Each number is 500 + 40 x the weight over its row's rms, rounded and kept within 0 to 999. Layers, rows and columns count from 0. Numbers have three digits each. The size before them is the row's rms in percent of the matrix's.

# layer 4 MLP up, 1216x448, rms 0.195, rows 179-220, columns 112-223
101:488503543464492503582468422524586604486543517588467486498475533514546575495438481499489443509499478458473537480528503491506507439508455431504475534437535448532543531579480396516505576520488467492525529488581518525503503477480475530429495486542470601518496463576519488466574512457508437510449480516437479434487452541510501505466536517539
105:492540484469555515548469536506502538485559525513478425593504450467455470579481539577470518481574534522491542484543460557524521490503540503499476541443432537439491527534479479478476509514604550512535510462483471471540539518521529490531463475422513529612487459507521491505499547565460520482432492454574540465525473553518534595498547506479
103:398496508539531483463522475524510490602507519483483482481521447480480440460485516496626513477505484601487481518398539471544574468495520504432466545537493539440487485452496473490488447460513426541470472510530597512483426586531487505499511535579474466511556521484406494507465528476540479527468517519498530546565522488493556494519545482545
099:487492516487541512534560495487369474484590491504486566430492461463495467474561530504464500467540433503504486491537519490512498483522520425480470524440457554448549516586472464573458557533451549568503542471518473454568513556459531459453501513390487474516480464538533530531487532438508555444539495415506483535512542432499453473561498501434
099:539506471519526502492497508429479503523474449526553491568504474505563451441471412538454470475542502528495440479471448540527465547510526494511464515501500528510510523557527497426555499501519538529435489508465498456494532583523479502438446539498518510431555498516506492515537574479532557543519509433496471543478550535544456516495412516497
096:464545508512597473496532516534462452547555466524581527502481497539426525499450474486520482570511533529492430480468430482510415510518574486501460483504516443540453455461484498461510468557402487535525474543508487483483498512469535564458588591508511521463490513476497511509546444470509529519511506515542495449472497508516467441585451458527
098:559449448583419461477486503472468503465463459490567453523450492459570496552427516545497499505544535517480503484522539440545526479480492532435489414532502505527511533517486483464506453486486508487474494475494491509484479474521486550545452431485487484537487467499506552495510497493588524446526489468463514438488468461496491514519514445494
104:515484485539521476457542421481536451559516509482470439499520513507516474534519458533468438547457547590529570570502530522496509588503513484446478518429509534501521467528516627484499514436421544451501464523499567447428508505514471490522557480499486496556538552432503502508536502447480468603463538482510536585500461507555472512439516413491
105:535487566530457448461509501549470543490472424517545486473524503525460533506456461502487521463609521514447576513507528502469489482533486514432494571558421542555531545534510530486483506492488497558485622483469525468568541553496515449532459519560435449496507587502492478477505428508520504513525535484496484495511534500452478451546452506536
098:472495521474539556540596464566502493465513539475504508503518587468508440492498511503549523471499590493522440414483558431478524529471453480543479532469580533472450420434508492535498574494534535464496425452549521466493503459518476477561476460463509502530523496476455468429534495503570588504490489533524475532474465524477467493518425456427
097:488490497461516441454478558511456482465498596497501453505539483477504417461414486496452562406436484513487524512457458560530516452563497495461560447496460457461479502501508512495507568490516468502520479529513499517440570475515518505481522574501492547508538532516419562495470530476600506487490519522499526528463510498566500427526449399440
107:481515505505450478556528495545493538538447491521424515509456485486416508470502501451505472542492496453478526464538505503542538398558483633507428437499488527507501486534576524477494459491518522489488485532479485468473528459550418504557535486503559555474426472483536421504450475521512540471484485410498520550488476442557535490513492459484
100:515533456536527493510427501575526508482498467479422463422498515496506530496464536491515501524423548538442505513484511533483445493546477519539439530558517478455501461478502510453506526500517534449516491595571469465455552430490552550485521516517418530468504456493506494519529506505447452459543452500498479501543536491492525460440505544475
096:447459487495485506455510518490491441440535543523566514520518454507522500475488532465508472481547541526477476518570473474469490503480523526544547509465414459578500480508523492506500485531534555454544441512533486506525541486513448532542489497552491485442516433512445502494496504479508504560464497530564520526545494583525506403506463473526
101:504451495525481536529502465561481483498448475498490541515557557545495527473419438492454433491465468492418503443549417482504509477490542467510468545562483431518504553442493535477532499427443518447493503484543436478482430469467488491524460558477429482557501473477576469480484507498449478484535519442465576439440483557466453540469520515432
107:514498528531553534544498471487443498463537601578440445503473476511572486387459493442488561497535483440483481490506606459483525495484513596498543509467453455484540457563539496440502468435488534443468576524423558480476447434472474457563475481496524538511446490427485459519531530535505482488592468522480471491529481502449563609483482427577
102:499529495500542529511506463489524540504506457486446518563540501497486511552433480456467517581525531484532518518519480474476536454534512549499505471519497526514441452486410565510524484453487443522516527499498474428442553456586494518504463479534477538491480439418456439497518498541504504468551500438513487495387437538505488477480536404575
096:499493540506489464485401517550525428582472566433498512501464485462500516571520494489444472494555514510481438553586449501535439536536524485545531490566541502527468405534515472508486448421457514465542515483508541555443480433546464487423464517469469461450506502477491468458490565551547480480502423476566488494560506540457544527544512435497
099:517501507450471548466560524508563534482475488498473570454460495568483481519509462562517577507402466455467497495495510460398522536518449493491470512477508439490537419419510495502547516509492524464542507479494516516508483482525526570467470508510540524540513428528508516463549529500470460423487512486560446543455417478527536522519521525502
110:487512475449487489441534526470518476438470500506493511497507479476524465486499492540551534486477536459486522514582447437452555486458531543487528480504447489483512506502470534440433405405494564491483469504458580526506414444504517510477540491530572593492508436471487507433477579514490466463522525496562482544483491539487557530499523481507
093:495541528501533390491515456494416537547555522543533510494468596490520546552520469501445573526491474482521533439436481506490479497558446507516471561516465440487504472471457455475470513520414507469508441413514608538516466517441497494509561584485495446443466523519480534450492488575589540538404486568466506567551553524498532531491554554439
097:460447500382494518500518527487401490433506465498492529496567471533495576544504507508458568471514517607478475535498413458542471495540606517526473444461551520529549533482520527442440513447503558492529497441519523539489558513547505554504514470505503521481500410482480527484486496563507446551446526476541478541530526485538503494557508453566
099:491526481426508426514547506528496573560510518514510421468481456520499481408467510499480537531429494574471454550454495520519497480509510475551490519481481447527538538533530492519529548491476525507537498456485485551579544538517545567540457512518510478497467584562487504446526489554488463550455498511508532546505564480476545513415477459434
097:480524505478479551491511570398477422498446490554489491475530483536462517516514470544469464425446533537404525506488518471484478550505497502479519473412532423518493471503496449483573544519479566524541472492556519475517631556380547522498484501503498588550459492516533442517546449486575517598538516507548448511535539536531498550499505558531
098:529500466453554552511468508473489488568542511527503501495513480568487514517506487483501492545440538513499502473501549518524498463509540503465505520482454492513443521459490476488547485482496571516566467463466504507486551519546427479503510412470468492467481529544433516489539545430505504538584448527497555538471553518501593522512459484508
105:550527506477557486569395535512475480479517507449497523512485526488493491470480537521471483550513571474462548466452448442506559458461530586505509500486565451538593507544420516437496461481526549532416521522524492596512506532526485484471564556495523469505522498549574471548473515561419591519535513455452569463471438526527524473479440535564
100:501553506480479535466467535466495415469562518468538520489416421524461584512508493510479509458546500512515499490533496485480557446499546418583528484459497497478471485532503502572505485486460467451503565518520485559483460512485534506513539524405458422521465477536469502454538472479442486533495531515478526507457493456495509536412515409558
092:445512459544464476513539503498528533551540434573523535556491535390494504541521475564513553467510470548458546474451466441497532550467481533558554459469505529526425530534452561491498534433434590436530511422562494522493455505566571487424540468567438506517544455547498480522542491599523463516523420492495467507537511556474495461510476501478
092:478448514537477465513490466517529528488406503518475494534534507426555521499509551506554506538542452505462547453525468566506528513422538467441574466450574545495507512536509421542447520535475642511514524554502573433463539527473510474444513503566474497523454595489606428566470558564516524471563485543406537485484482484539466454537509553469
098:510466514545484484433545529557528391460414473538473456461573529524510509570548491525475456513495507477417525510482485517462541546478491524474524543591523510562488580487509571482561518545601533540554549459459527592507441546518436524539496516454474566490436479476532473512504486525536471472449534581513473522532446467500473451508493488537
101:557577523531550523482460506502530447477466484428484465527526573501492530468475559535536562513585502551566462488516493524503495558503506482442507499463514591466519509542404439503550580479549466512494510467492504540494521541572551539470498539536535484499502473545556531473506525501502511509535541505541503498503529497506561523499553527504
100:455520484520434533462493506472528571518502484495593433488513451540412540462550485465533601529517547434519493509469494518462472513496451449566529503465499570528501556477454475476446489463458520474496489546498452492511484515431474506501497514451540529380447483487536512550531455555496543500516451560527505545549526472439562605462491461525
101:494527525442473410498509534449561494461536529484521552502501516557472379476488504513518459455542530477498480550437552490499462524525573468501485498510497497484541488487521542491500548475541528542500460486548395517476494517503578448482439469509497523491507491512492557556509567444512534530503444415446519535530478458606494492483451589455
100:487499516540474474461494473539508557524570544517453492519547587470461480543528520533529503466488508505471613524492488527513504476440502487425408446473509518471433525531546465447486490445505446438521487513504520496515500589545501525460529540478446517567484495536495506435524527490482456488546531503518425526489523518488488461547456478516
100:439570470485522480436431495552478491408491484503501478438528530487456473426530435477545457504512470501428486444491475468534551566500490524515490524433489572512525487506519569497516437528556484494454489540489508448482566431460501502560486490490436506490523526523434531533515535521533498466509505529491502498447558405506456566561538531487
100:483562591478575566463514519524473491511485501449528496501491468492500449499447508537535510568449516460582475516438472572541525520467555420428456563512525410500506613451502456460473569526482512533461507490482484450608498490475516480500455479527482539492497489537515461416544572472499501432497462534450480453453500452460524475567516456454
095:544427545562540544493607482542510507484450553462529520556432506511502502511501449524519566428586492430520483463496519495467444556493469532541521539453453470478507514458489453531478498468540510572491484491519537504546513564462432442505525512392479450476484451524485500425506475507473468490535521425512491518474451439547464445473505567530
097:523493526536473519483549506462507458548463517554536515586468520497470450501476490448480472556453500531419426439429538529515528475516434552473438467495549487489514428481560466508515506469559513518517513502491465546495538487441495467489525480585539509457525490475505486543492440524536510496485454480489497513522511500480488497526335522472
101:528425541473564541445444522488450576503510559438465423505452469502476411458465522516522500500487483507507489486492472515431468484485461487493527493423580435502450483478419502457474563423476527480540524488543451465468510504480529494476551529539454430525463521500544514476466513492567519468514523470490517560457477471492435517469501499490
101:506495372511482533504456529546494448506475448533493511556493552536526477515551415488467506424478529427500511485539487490554430545533558551510514466503592554465564585484533427468470512584486575491486507541491452490477464466506529504525520504497518560483488471521500483473390456482480485436561497524438511437502558547466504493556551469439
102:518479431448545540531540522473530540539469521499483595520517495495515404558432507541503445509465466438457512489517548544454537479595564481506420586550478428551411500491493452535452474495460538586532511476496526458474505528550456518491514458547527482512515446511519461499491498521509451556515532464556547572511467559459486552499524526528
095:441497504570529506471510470482471553462554509541438506544370555439542423486486483531492489516503507514449516482481512439498528565541530520409464591461525528414490488488495572494564584561575461501494526442516434520545518476544511427501510551470551503549493477426528523579493426507488444455432533534470514451429477561548510437598542484521
# layer 4 MLP down (transposed), 1216x448, rms 0.179, rows 179-220, columns 112-223
100:487449459484545484500486442446475508413533489523476467513430481471526497487431495484475523465498528502508426500475497484566467455468484488526486474438511540510453536501471479510508477501501537517475459569520530495463501495506552480457524493517481540547450473560486464438452423509536511486509520496423431377520466529507489490505586412493
101:500578530512528445555491464495527559493509532496495491591544537493497463478467559559487563514515529493545517555499509460517533503556476482559531500503442517483477565435518530501512498512530433468478459445509511432512528522450477501526452485489584552586485557440492424509507446542493475488537521479510475514510447496554520496445473502410
100:454501576481476472572529555488517451477552510412504524518487553432385483497535514545547486445479583481482417539485530541549492472533520504535434472501474518536508523504417465512494469516459461453534476508498537439485523476467475540492472510474475508508547514556509602443491472558472557508472516486446487539459491468505507478508491513468
104:484435508501455462498582487467468463435552512557496484471490533473519488519470512524535445506512536494496511544533526500575484462587555524465528504489442463479583444569453566495423519448465454508504512492450490516500521515472557517513511474500484466452471506524552500522503554443545521394487496492493482467416487417500544470487560474508
100:485492501526467478409463472475474505452492480490505511506429416466457506590609571548480501398452463463519590507535490508484482440440531475491504531493470513446508495484462506490512464430506467462508503451499480485499450534523598482461486479565551472537440500456489501504435493491539506469435524552582513482561548511447532435559456474463
101:576464491513447487505457449534524403398596437511581495452519512504498502505477506436519501496456497553449522481525531536561506522486475417498557493500486468458529479460467510487418553551484480472488498486537534508550531551594506466450481572463483435578572497471473523498470512496517497464531548567505519536474436513471502526457520555465
097:568506477545435482543501447465495499482551516486430502550559513435474376421536478520536475497589511498448521483509537448513505526522503537448498431522501430543487565525510472486479492561446488530497499511552521506548421477422551562491431508467481516507480518535476473455491458486515504373528437482476488439457518529473503499514476501538
102:559395476485497515563495475467485562449584533567499444515426463488494476529493524576512572519587464551476422489497499483452470469433510479516503510466478474472502505515453403534510528511453465543496519526567581440469484521496535495417540530532488528606517512514528522498510604402531541498532535494526450472528496504468506524539514531525
104:492441551536521508490513466486458448532561572546605427442409566518449498555443517505508517547536512472425490484518487473448557520496475497481536462507539575386499481569484579544528504500486450531496549462501567544494473565488528524488560508454508537442505463489515486565545498468509525511497433499466482500469535500482461519459428445476
098:421512528495508455533514508524460469492462509498507429429527576418442559519442445490532478535440433585486479460511511452392462464516544501442472537512518486564553444479460517447441465501399570533525504513511514487484459447509423529508466410484477519513498510513547482450551509447586426529483529548457478451461382530501511477460458505495
100:535550490524454501569472528500536487528466464494495563516523582488518537476482501467454499544507552474490524524441462470406493489507494500508531475529428482479569521527461553446444424544454438447484509573472563409534555460503460479459513436531510546555488521510569451482447462525582518480497451491533545505524514503445476499461443517462
103:526480499555515533489556502494493530513528462498504472444482506507475470523575487475511510463398516528393545478477536627514490517470470500515457509447455563519507532578493602479487483455482448444557482518506510474555528512474506530547584519531544485497527451525529540484533464520523478498562537529486575482494469572497485530534478610500
099:510484485502492472602464514504570581492546479463517507478475500497511493544478453409529511562492515501494467546479530563553551487471472521497476489510432488502493497477491425480539477488509539427571469541521493486567473488492474509479451477514489514477484517495588529510474575554418464418581500546506540519487531518492533441404515549519
102:449478492455520507551500471472516533571506502521429505517477472552576457528488537528516472475524519441566500511430441519505459450509556501520508508508448450473578476473455449436461503515508523497517513542520455439523468401536508467464491478569462481509553442479445553492452476572480465466467498483498496471454502518473534510465491503495
099:500515507477519548484570470481474543505429477565474484508478478458467503463579454546482442478501501599461504545522513441502505532518442435545444495452507530460549437448511457507479512484545569468541468455538599477440469483497444530478587508508510453473449418526530531399463537538446565517579470481571549523520472517464565535481522508521
107:521479540457511470504453502475492440520509494602444519515495460472519502486503470511501511539523547456525442508431455480481531517487522542534450470440516463487543512472528539530427560496422531497555510486443510438467526495496477513554441504515536481493456457503474535481485512513541503442531520475504563398461474466561530589557465544491
102:487487484472501506469451423522617559473503537480493503557430491532476624464509550513511552530454521481518486515521508506486473554579511463538506563463490495515548519427485464498514488453529526525509476498538575456534468493493529539507513523447436491547469467495509421475536498503517556489501541489458516527588532506538502531510494432540
098:444508498500543466483546512511474486541525480444425495539571464466496436483494465556526488530458544549500523474566541610508461434451501553571494586461513455522478482457528469455465529502530480582473506514517556470488567606539499458435536568559447456473543550531522496529530470476416463520515484515449451522473498513469507415595509488587
100:534481546503473460519629552572476518465465494449548543556491513485514556482496523512540493518553448483542453567487535467463468492498559415520438565508583527518413505524495562485490526464540572540498468504514457500550457435500539444455531539449481548484498538445532546508537477458516464507566502449494505554416468511491479552463439493598
101:456533523502489551439530505455483486443482509549577509552543511491531486572458526493455504515501518543567481489482508548513427459546456532416506520448507487452504447466410524534545565533492460543600481557516535590499466494519442486498529502558506505546462484479478550463449478449493507526489493534472444476498543457487457460508463473504
099:527495541471496522554490451448441464452458516453517504422534543397416517560507499460484540479530521464526454478471525547514475490400485523600562484465446526530520549404537520506513528472473479567523505460497476504495505440501517483452493519529487552540514504478491469567474464493441471450473412481543491536437538572507484472463433479528
100:454480460471517476551571434568569627516498484483515483553480519401487546455512524530505497497516535518578508494565477424480497554453514424506536511467519387510487465492454403512472531593472569558521518562462514533523521486604534450510511582534557496515480440557536480538507541492549465561522583415441480468443498410514426565498491505497
100:482556456540552478603549501543464462505530489487393471488463527532441457595505509544482565501438482559489483545500496478478523463472444481540565483452467495445533463459490476467484566519479588470474482479467484481483594485465562518487451493538501562510510518349511511506478523510423462563485511517461526502547475580493504489510475525427
102:508476465476452506534424504565529498545455448473552548533443463495490480472509544508541465546482443526499487530438413516502465487427479497535450493497545562469505510457498478467468506489556534488514514497480460425598466531506506516457536494554506544505395470458477485452517538459480520468520448473477519495477458431494524441465549483510
100:435450525549522482539466565470556511545444448466491430501513507563509491471460497500494613472416510531535484483477528530449554469564532425556521524487458525456485536509503553574485468508533517600467516423427573515478494508468455495460515500511492518500560490496530442483542577500480558517479511409476479460508506583528497440504496498446
099:484479455453521499470454485564531500527522502446511464521459480506447445542474429467508452518519470524515511431441501501529490501474547578479510454497528493432489578542523468517440426444542561550453471484578517513514512505510513502500446512436509520526546462459490549499550585497558497517477508507531495553494507539470489474509471427419
099:481525515489535498496538466460511496508456517478431497520490538509451440488549489484469515447572503515474516487498521497425498500469487506496561532576494518532471537457441530461536500539441484476527492439451514520570489490449489539513426529457508509496550384472517562472450456476493492487507452528481426517518507438497483489483477539489
098:508468570529452457545558499513440472500449442568403484484524508502494472569493499535512528483577494520512471489476543470481504498544493513503424379500483468490454523501501477497497587499555536501492534506531504565515438454520454495420547464465490562503476451464559539507504484502560470460519503497464483535519506514516486526526465464483
099:477527489538529459500507610477486540481493485516567517470487447532521546467558512530450472522513587443503449510516493568509473551480520511555468533506493506436508431491467469447491553494445479543465519437510556559503499537416480485480520499532447533585453492586512497542471521486466552503437487475623535624478495446492512443448521482536
098:493584504481499464530489499568499434509551489540496491532464482504583505527370510474475529492535520595488520583470488564505520485489449544485465524531450523488615575506445541471485502455475524489451433512469481512429472495468541453441524483469433529508475549488575482477500511517463489494482551499542538568521494469572562525510516491524
103:493439545479534532505493626496518546501428474507461534457486509527601495490558570490537475516447469517536536512542427541465520502453526512538499484610440530568479574397487517519538481474533616462565498497540433479520509479438495526375475438491508468483457510504461443483505512399498459521554514463437504494497496455598510448494466471461
100:529513427521440524472534461476452509498532547423489521515438449492533497525529478497557482430450461588423519485491422504524556473489487539552447571472455512516574524485579556504419516484504474574474467487491511464483499563508502506526467456457465489476465467495500495449482468473482484514475520474495547522503409508400481455491518569513
105:570513464505494451535503505484463441566556450478506502473569491470486454475498511583501448489528496446523597579428527462485578516532503438499486430511499486503539462532470539480477564550549515430553490553506438444437493484586552466495406494510562490507539545529498505462489504534472526431526463545531475493543503522573518477426466530479
103:613438545535458522558533537552499574512471547422553513506495467506554521516623503501499528480480592523397521470566487488515492533523462407467508417463568459444409521494525502505494556450520457459475519500493514521508390453470528472524510410508490509537479525490433512507494470467474452475483529467537444518497553413534509461477499461477
099:409503549516558489515566508464538448552499469546571512475449474489490513514465450460514473468543447483463464471458496495571466465540380530458524494525539484549477548584542496481545446535472542497487527486488434471449501495445540529413542510472521533446529519523513484430486457497506495517477452484469547441444508527483506497542495466529
104:424481535499495596526501532434509511490503461532402499507475622441508508451546525464494426490492480534533567516515436476450468513485376531484525497487470494476523497464491486560452512498464434471459455562527475467539493452523534521485474511449550533531514483520524482470491527509555446550560439453551478461481533524456517460510472538577
097:521509502456493457569509578498465549545493472532478503559506405560528452513499453416459542497492490452537477513521529435427488412547593478522511456501501548609464517476484537524441435516429504547498541506459494507529534497476524525494518537450441437478516558477450492518510607515521452536469456519510465516462463489466472453503529454501
101:474581495460421399476456527523501579442479474538497464483475530457494498489476501472531493436486551426508519442546498513506520533517492563523482523472497492527537536461551472532418552493490473505535470449481525446528551475458474462540489477508483545553532477525522497504483524462525486506539555545537539564438509434443557502518436505457
104:553463496442419532480496546518520484455562475521519425480501481500432452463526477527451545490458566507506503551441495543488522440459530502521514514496434484463523537534454505484537537447541489475568509550566479537473490471436476476523530493489483451430418469476533486403525535539561451474472507539493474497524488523534433500481515524422
101:460522436408453535487484473530521472486506555471527506506566446511477482547506471537510468476531522456499536517570436538425468486404506557502536521450493491504458482485496451565451578461499462446589541540449496478474458540473559470510443520486504497509477535485523538574559539483576444544450498473504441511421506490528438526487483509459
103:471460502515479523420586506489539479586501472529547503410460476504587464505509543511479528523480474575466483444481496600465547440521498507534441487463512492457510436534503482440459543510461518535562498560511573511471428482521484440537483451522452558608446497441460459444514460411442506494508469462542530493573531487484538500505535457534
097:542514541536538500473542483558497536458545500504403554539556505496546447521500586507442530512605512471511512483578480568522522532531538509530504512462444532469478509459492531544540562527497512549535527467550512505530484466516520496539498478497499499519437479447456444556499534465458568542491497461485517537491539498463450512529540483516
# layer 4 MLP gate, 1216x448, rms 0.194, rows 180-220, columns 112-223
103:539469476519489493451496451459625496499430484403500465581615474530504503505546511477513506562496484575457490480524462550460535484516539468493515574505506489490592535555547495530607486475556557517585495466566500545496497480509458501562470538550493526531371489471489497466536494500450502483533514460502546521512536538527441534425475512499
101:554534498495508566484484505491403590569489427544408491536474429523478458548497401480575523527519458416495543572500506558445543509553425533587456441514499471540497507475496525498449496462511551467495439529489548494483511536442518449448497492509491435490549543498557466447540530483512551552511511524489495582554529501469503485536497505557
102:423414468478447522510474491541552429518441463490438501489460479473535537512480434506435463500512454486520494556491465490478491526501497492467456480511589533478460504580486528489548491455608444500480477594475474548451490512457472521484534534563498524560454474543497468548564486520511487544496571559569496476486523552421536547429496479581
095:554592474492459481434443502454495541530503444477570516573527479460558480480524426545463441474500536570489423508492486517462466509493545568552541496560562447483480485467415435451545487478496425467449473556434471435478503571524440459478545571527525494555475560443600492584516515520534583530515566462473505505463490467467466526490485481524
101:438478490447474501517461477547525475489499535509497434510491444501553449450446501446408566379534488517483486482443469476508486472454468538451493513518501514533517456500484537514529542519540432544470562469467532450573521536476491429535485470520459474511474545493549557460427545493547448477516405489396439497548535435462522528570554466486
102:469497517528529551558442525489456540551474525482462461470505492566521399465521432481445500545493414484427514476491476570448499514521484558476526491458525471531474511507514414556519471494554590524594561454554488495534457474506503498507508505528466506487585494489516495451467514473623453444481537486498470497446511527519511487495518548513
098:536472496459538536585559414501565456437489489489481491507579446461520493504518508419503531517475517525486563420475488496547504535427488411463464484520508519475584495461480463470475501450523519507510486483515469530464521519470513516540519470511491526508551505477511468543484520413495447527551498493552476456523479536517508512435524559501
106:573433532504401506511464518572542461564492444493490483477459477446521551564518495520500432465548453458438514520507477466452486480502553490504475482458474505492543421499458587452589438488530515462457554509509522515462516475491499541427460510510498468486542466510462457590495501545459507519429463489484467419510450483518457490520535489515
096:455448475535476492506549551462503564522549472512478471498445511453524591495491526562474557547475491527508504559492513580523446512528530475488464536482421518472487520467474479484485490550445547520428541514558569501540470467455564503530477486495515493562571496454543469483537472525438468489570470535494510490459467491468529559488505473471
101:484507439466515610609527507536508430568408383510455519508465450510526545549484511504527510559518485529464528492519468463510409498514499499530462463525458483496464531446486509517472407550550494454454524532476510491512536474495512573535383462534509474483496491453467515520535529543473486528464554505499471447506516554476563544476543509529
109:429495507503518516451492475428458490514563481519493546490484510466534470533544488552472448525472496423553535548525471502566485525510506535403497499455554591483511374524434439544546509425513436515477441505473530459431442524447417530525470533535533567495498511523558502431530465514470469507536537530514500500487500522487481496499482409406
100:512477486484476509455423579552502569514434462474476512559504485549490486501489435502476573478506453579453464505482513513529558468508498476543459526540531488566531572443402483441463477446474460475540538522546467522403480530433539532548452517450423517555504490536517517469490516530509448557454536502467490535548534457529484523486518489450
099:487509505513494496538514502549531534492523447469489477512455491458546498615474429533502542479516423505517554546480460506434503495461435523479498495502567506474461432510551597474574500535496498515503528547474473484506459581510495450440467510506462461431559473515510517539508440527475493564471489532497487467524549547462467557485543509514
100:488451595490540525500439474583480510516445499513486502575471526550547536499437431502540464509494490525469487498493505428522502543481561512572492578541457464460424505495545557503522504510498419466488443490521538426547463548547462568525500578542468526565476530559487427482436551535452499474558491525465500434524527503447413524522490515509
107:506522494519441489413509515572541542519452393472511506573483508480487530568526465504465465487452483515509556504526405577439505511451508587569501527524560527493517511459442528526512497559491499524453429540524440541473485514546493519497571506506472439431544483496522468487435477480412533483421577496503499538425526509506524469507548587489
105:461491547561482582498510497518497477491458560490501475474461534510506455427583486521498499497532538514507527401509512492473557512471489481508497533464498510483542398506558509504533441484513496484458463442538449477541571534396457482524437498550570477537511435514468579511491549494445476519447495527447462496568502430531549450466515499465
092:558489549534490470518502538539533452509460539439531518541506468442499492591511543461500496502546524482517494529509500477496539517495504463539522502525501586519506436470521566453489490467467493456544434538475471521420508432503437473553510468528504454465490474489465532448454559547557473440474520452540500522501484530505497559604470462537
097:538527519417407547500525570492501475445448463509472534500480514520527489496558458511517499559420500487502446439499533563459481525460470445549450498509520422464567469454485485507536495424468529518563456520502517489477533504596517548503498468539469526585503492455443478468536522503490461479428501437462499532458502496502505548507505565491
108:462527546479543513476532424508476568486527527523475501575524514566481504498470519479533506490470535490485555510500429455460452523529482545439498448526402507554512514560519483494490460519501490486505515444437497499482545557540536456466511552468485476456559457490469458453506519560566501455482535453478536427477481477470496523506481476509
096:503475451524525532496529532495541511497517475472475494535485470457511521552512489493633489567500438461545535509464508459452441530482472489528509561511512498541467541432555473456507497467483462468531518525542504487479518476437528419445505540456519463543453509491474457524384485495500507487482502527534514607462466507501592488479521576522
099:508513496478525507450521548479559489476538521500555524583480420455458491501434488529458461484469509522435473468482483413498454522493552474520507496516479509559487570545520530508496544440488520469479528479526433517448477469537507485497508527489595532463490441479482555451501479431520489439481490497531484540489462466497488487600514508480
104:515458496458542439508500471550536561482496478509502462492427464512510465493454476510499494518450564630483436499476516523439482568490571451548492488481538512502570507477524535495581569511479516560522500485457446512562500523526504551514460514472467472509486576443450583489494464511561452545435465515510571484498556459463523466499414450456
097:494529471477483495501483498526507504497428450530500496516490501536595614489459436442522506459516540490487484535447508561515614547504556434516500569421509538525498511537472460517531546514476521514449557553579476489554581564468515455481386558515480521530478477459547470471514486456533491519529436505591520437574494508556528444513487437529
098:468561506500480427508495452548552507458507580468515487502462579458526569529501482523470571528518513581487498486557496482523551538490514435443498484535482555550530566463499506546574518496522448457422548474516510475547436504480524469505463553502592467471519441516450512494487537516459549522509631537568452510477484547518457530513460539542
100:559470498461574518481416561509486540498506502496466579483530539573469498487516549464424441519471557555485546447535435443530559446516557504504546518485582482493566525517444463464567483452528552532476494532531564571519478536517528546458420566444546555494523516535531504510495526548563556519533540518494454508456444511456498488516504498492
102:459546521466557551533452457512534511495534456507443527527487482523496457511400482463464525484571514457501542496553455524523506469514488469502461518495430440446467471468534575472449458454445517448497466558530454538504463493491574422443416505544423506519447495514531529558546566479520491536511478482464584499539477528471450454455535560564
093:481511511463497463547430494547519445489490523509476413448507449525538517462464506426522511514544498451521499514508480559487424470473510470456444561581469461466569462445440492504535564548458474537520550600510489557504564511400461497576517545455470536529461511546541517475503411457474464500507428504445557516379518435529494450527510470498
094:461475482503475484565500458537546530393512473604543504424455472505577466490508485491492438496524501497454475498513486541514534537479562384519537503446539591465492516499535496548484516520475494477437539525485508497488534493520542461460530542486515490512436501526506485504538546519555514417496511468474503512538529503516426476519457448435
101:480495447495555484510497506505545511513432499541503503479562563484491518522515464437530594479473439572502442506584519451526531467468491552480542604508474489532504481516510516484596509442548465549517439479436491487554539450501427492476561499484499535459504559463501486506469502557452495583405541442495498543506518464519564479485534425531
098:493486486524468511475541478514451492478512536456546506513500516547484566457448512501568477485550562490389490493511469420542431457543529467469515561499465521449488491476522458519518499449532521543482495460526494441507486558519482447482482538528501509487508515542554433531464494490520549532448515429527514485504457463562531466461579482541
102:561488480497535567521510484546534494556581504481445438461479531515517534508478436440553477474447439489520534479462468544432510539485503401549456526469465475586501521574460483462456496545451473453413526421524503454521532467434512504433546527460477537469480498476497434494491510497491556521511489532493548533449531551457497514537519500539
103:520486486493451438523512499476488439487527500450537525502528487578551458463474552563496494509528504511502508551432542493446498567527514465525474481527431453518550495475550526467495484518589506488442510442472518491555552549486490479510447486586518495525539457526430533545505559496521534532481512431501574600570526504564522530488447593511
108:476502495514487557556557530569502472430521469538519449481477428435520521462473493509475495535451478455520508515497533540437460507564496483541480515450545565554519476540526517456482549516449455479471433516449432459566528521482531517446523495519566504405497483476515496504529518546531548511498414502485563457463517468476551458532469502464
103:448461495585514512547499474523526510529497515465550512529543527447517470470542460461489501553502473488475461546519479529521527510440459457501482519446464468484629496472465412548488407459551509568505434515447437497461498493503468503513545511512495472516474535508524496478453524511508533414518539503520515481436555509458491443509526488560
099:449451474506439497531467504437495507507502484474517508463462550514544464431470463507535506531561531509423506512458471527434463472546439518552471470488471597529497403496524457538504474418509529445483459514518501528518487399455514515412563529507498539428518498436514553481501491458519514465583506383533489481511482506520404477558466516503
098:508457523480462543511499487527492527483457583473484522442545501470546527437453490458501481533487524524407503505502478504519573527564560457551517492435474485507465452574554448410454589463483460544537551556438611441548476455481544512450496487489527447488523507512546487539510515466524505461563562487544613494517543471446597527456508551539
099:494547502471486476453447458502503497477490486450549550497480469553458568608514430544456499472527534485514557598471463400538507550437557397487523452540482500531557533550553519487497575452450534533490492527498560516492396533580451483453500422450443489490520506621493505464555526499473511514489557483563460539533459485544454489509512481500
101:478528454529499484548496430503509436521496457524530583530563516493483547511551483478532460565510485481517526541537530442551406513571523547532524480554486563532576468469581527511508443577460395472494444502502482505557505555526428559495466455471517569441549529534445485541504469463392543561506520533532463469479520524545561517552474519468
103:510507455468552466516529472443485526479503467485540413460454554478490486450555448497518482468510444536561481525430502517513459534486473543567513541505496535548462519557515512450593450486445478551494478552537429537422487513426567538561554541494440538453497615477499447499610489435473497517504455576454537544467496537502474491571496472511
102:480527425565458461516520531502474458434458511530459428478520458490489506518531498565481567487482520489546442500460519480517501482404447448409540387429423570510473452534501549524565508560533508486524497468572502469542517464427453522490507498450512465453493533447442461494542511480561456524494484530513557528521537487516531460553514433532
094:433541463520482451490513449518493546509485492501518447550438523460499463475522471575500518452534520583499449451474523497507506568447449473449513523542535483395481521572488474513570530527559517535495535389563463525484488470510497495507565505465473555516525439477486523501426464503541527461460504473552489474533476474426471483535496457531